Part of a small language model's weights: an embedding shortcut, 136M tokens.
Each number is 128 + 32 x the weight over its row's rms, rounded and kept within 0 to 255. Layers, rows and columns count from 0. Numbers have three digits each. The size before them is the row's rms in percent of the matrix's.

# layer 6 MLP down, 96x384, rms 0.0447, rows 72-95, columns 96-191
104:119162108148153137123120151081104106138132110201202136090104080130133086130193161127119140137089104118195126173102126108169148149071129106134140106145114138131133156120147160167095110123111136139162090147190158173132142117140094195068104106116114158115148128118116139113135111108129116202
103:101165168097137114156129175075103129134124131091106098156099110155125142083115141069126204138075090124122113129081127127104121121078117116089122144102164128155128153143089140129122129119135106151106130136124135134129121113157144144153126152126123134123107130135159128117133034082158125158
099:149085064140104112121138125101147161123131127091097153158161152073171131139153184114153101173164097100114162085139130139108169108163112110162181100140121169063130102146115124116123215134133162103149104146177067162124139231132146167204074166125144122134167115144081132129131124087137146110
101:129164172082169148125081143088109154129138073068105115145113129070158125152101163098155068116104103136159114052163137128143112167120161139130159123104140087195116156123183120100098126126201077136109098117194097163138117116167107151154093130128121175127141134108175114115157137185149129160
092:167069125133077105122122083175137124141131135163125118179129136081132118147119136146142115152153094156183138179112170125192127195132132188103147129111065181109121088154094112197112171127136110121104169168131087144124158061170075215128111117119104129111172131128154123153125111143119145101
100:107151121099091116051147118115136089138128087111099136218103121129145104126119104181117189153159130193126099127138171113101117088161158138142104135145137171140117129139189153085086080129120136114118100109144078081137117215116070133182095085131142117169138122126067110124105125144085106109
100:089168162109093089108101096106134113127130143118185151252157064082187049149094146098122143088214193166151118092141102129153140146203127175099105116131128094082122136116106109113079115129124144138112130121082087121124127131130184134154123150130113097153153120118083130114104137074066125066
108:118124161138148139154117114097097152128135146139183114157127107150134133163153113104108065166184165061071144129109095159072109095167078097174129140146101134080134202132085118119102117125101129106107158095132140145138133162105071191175119181136147152128069130128076159129131168042128135148
099:103087037148133101115138180131126158117117135125119119122115022149172151147142124137124166135126137135085118103146143117147133129084112123134132149151171140103119149137103126133145107128082135131091163158150128165139136169166184106134150106126132152122138132132091081135105049140161139087
110:132138049159175120139130117124132147132119143116112124113141136118149162151181136181126139129121111121100183127140148161111134136065061106173148147123125080102135156156131140138127111121101128130144098099162143093128102191112086128111117075133139153140123128099086162138151097139138096126
102:110169118105117115119167133111101100138143130180182104109150115183183082117160138178192174151158139170084092052175156136115078118089132185107126125087086100174128166125137117191154103113139173150153112091165181066129110117143098088159103132133173107123099131144126141122102154132140195161
104:133092090136112143076104154159134153128136113099127138184148124173174132132112152161115149114180094106091122143160144112145105169128144095088170101161147152156129111137135122098118130125137157148072100182173167190131113158123174112160105167116107108156167121116117121138133152110104115149
103:114195105149116149079143114105151152129127141186106164148143124135148063178174124124110087084194133111126100172101161112099185184113145171182135101120151123143130149131131153145113093134161214141162055114095119133139163221115147179033105120139116125120136131127101092143123170168120112099
104:113190088169144143198125167184132138124123134088175150178164114117160114108138085143162115140096106145136069089111090131195107039149140090156088106093141109137142141154101128140143129131151115125110147114182109123125130085178129114136105121131140132115131130132155103146158128133147096182
107:140092113091129090180130128064115072137132149099141094161125059111093114184162142094116199128134135134137139126117128134138137073137163137147136142154140166120117171152095141155166156125139103131097148121130103105133120103183064126113176140130141091124158126130113137115101095055139092089
099:115120132101139113108129159156154052134131130141066125133152125112244099092160175162133122153163143158169170082113122109167089127177095158180143095128189097161128131136101122093101118131151108116147098173164131081129114171169153078125119193120130148141152116129175132133133114191206152152
098:127106174162127135120115122141145093114128140102032107119095082146084118207113080132103175062131115203112145139073137116098188156111101137119126154129113084192125121116149130161181075136163134123166160140096208173116087151079118100131164126131166118148147128124130114126092207088159119122
102:147104104163115157135145217126116211135136112166104148198202141089165127077154184186106104106085136119115117157189137129127178146086108158116115125140101120149142100113159117155137161126161145127133130129115114108121131126106078119232096165123146148125138132113122104133130190085117092198
091:116129155085129185137105097183122199148122141163172116060115121139120107085093106172154104113165159141135098058117076138125078124068155099095162127105083177135133117132156146114165050134135181129189131112141143126121127128098140117146143083120159147112162134122101127137117123153064099133
097:117125157116141103146109080154073120121129135159129127214064110178069097145096116088115090061111122127195128142120145141159115159092117124151100154138117154087123100113124130150129123145096122122137093116138096065109109150203064137142178091151127106131032124125107137122115150134052091086
095:114213140128160082115149139121115099131132130181091124163104046112080147171136153151135100118148118139160160129121165131162148100140129177120132130121086155134125209120111114151116098130071109139175118123113181105131156114146149127114146153126132114123128128126115154118118076113129146150
085:130148174171137133087140124175192130133132089174126121156170098137147142111071116183116159118084137140130138165119099139092168112156187183117124112135167136173132181139172130172166144129049117131127172136102142172128147156140108146131118106124173101119092124115140143139144061055193134116
094:169144144077081092052070133139120119136132088140130143099100063121177115156166101166138155152150109103078111141088083115181134133185106105063107108151195137136131043129134128067144124140111062113207124150124117163135125181124146179121134237120137139157161124114099139108120093159176122132
110:168126077113168152162178160101158171126129150108153155122127155118151107110130176093096074158138156163077113076109127132094124034213127121168134120119154169184134101131125127152139143129116114100137139126080096160132125135082125165116132190132114171155154145137145136117125137141159124116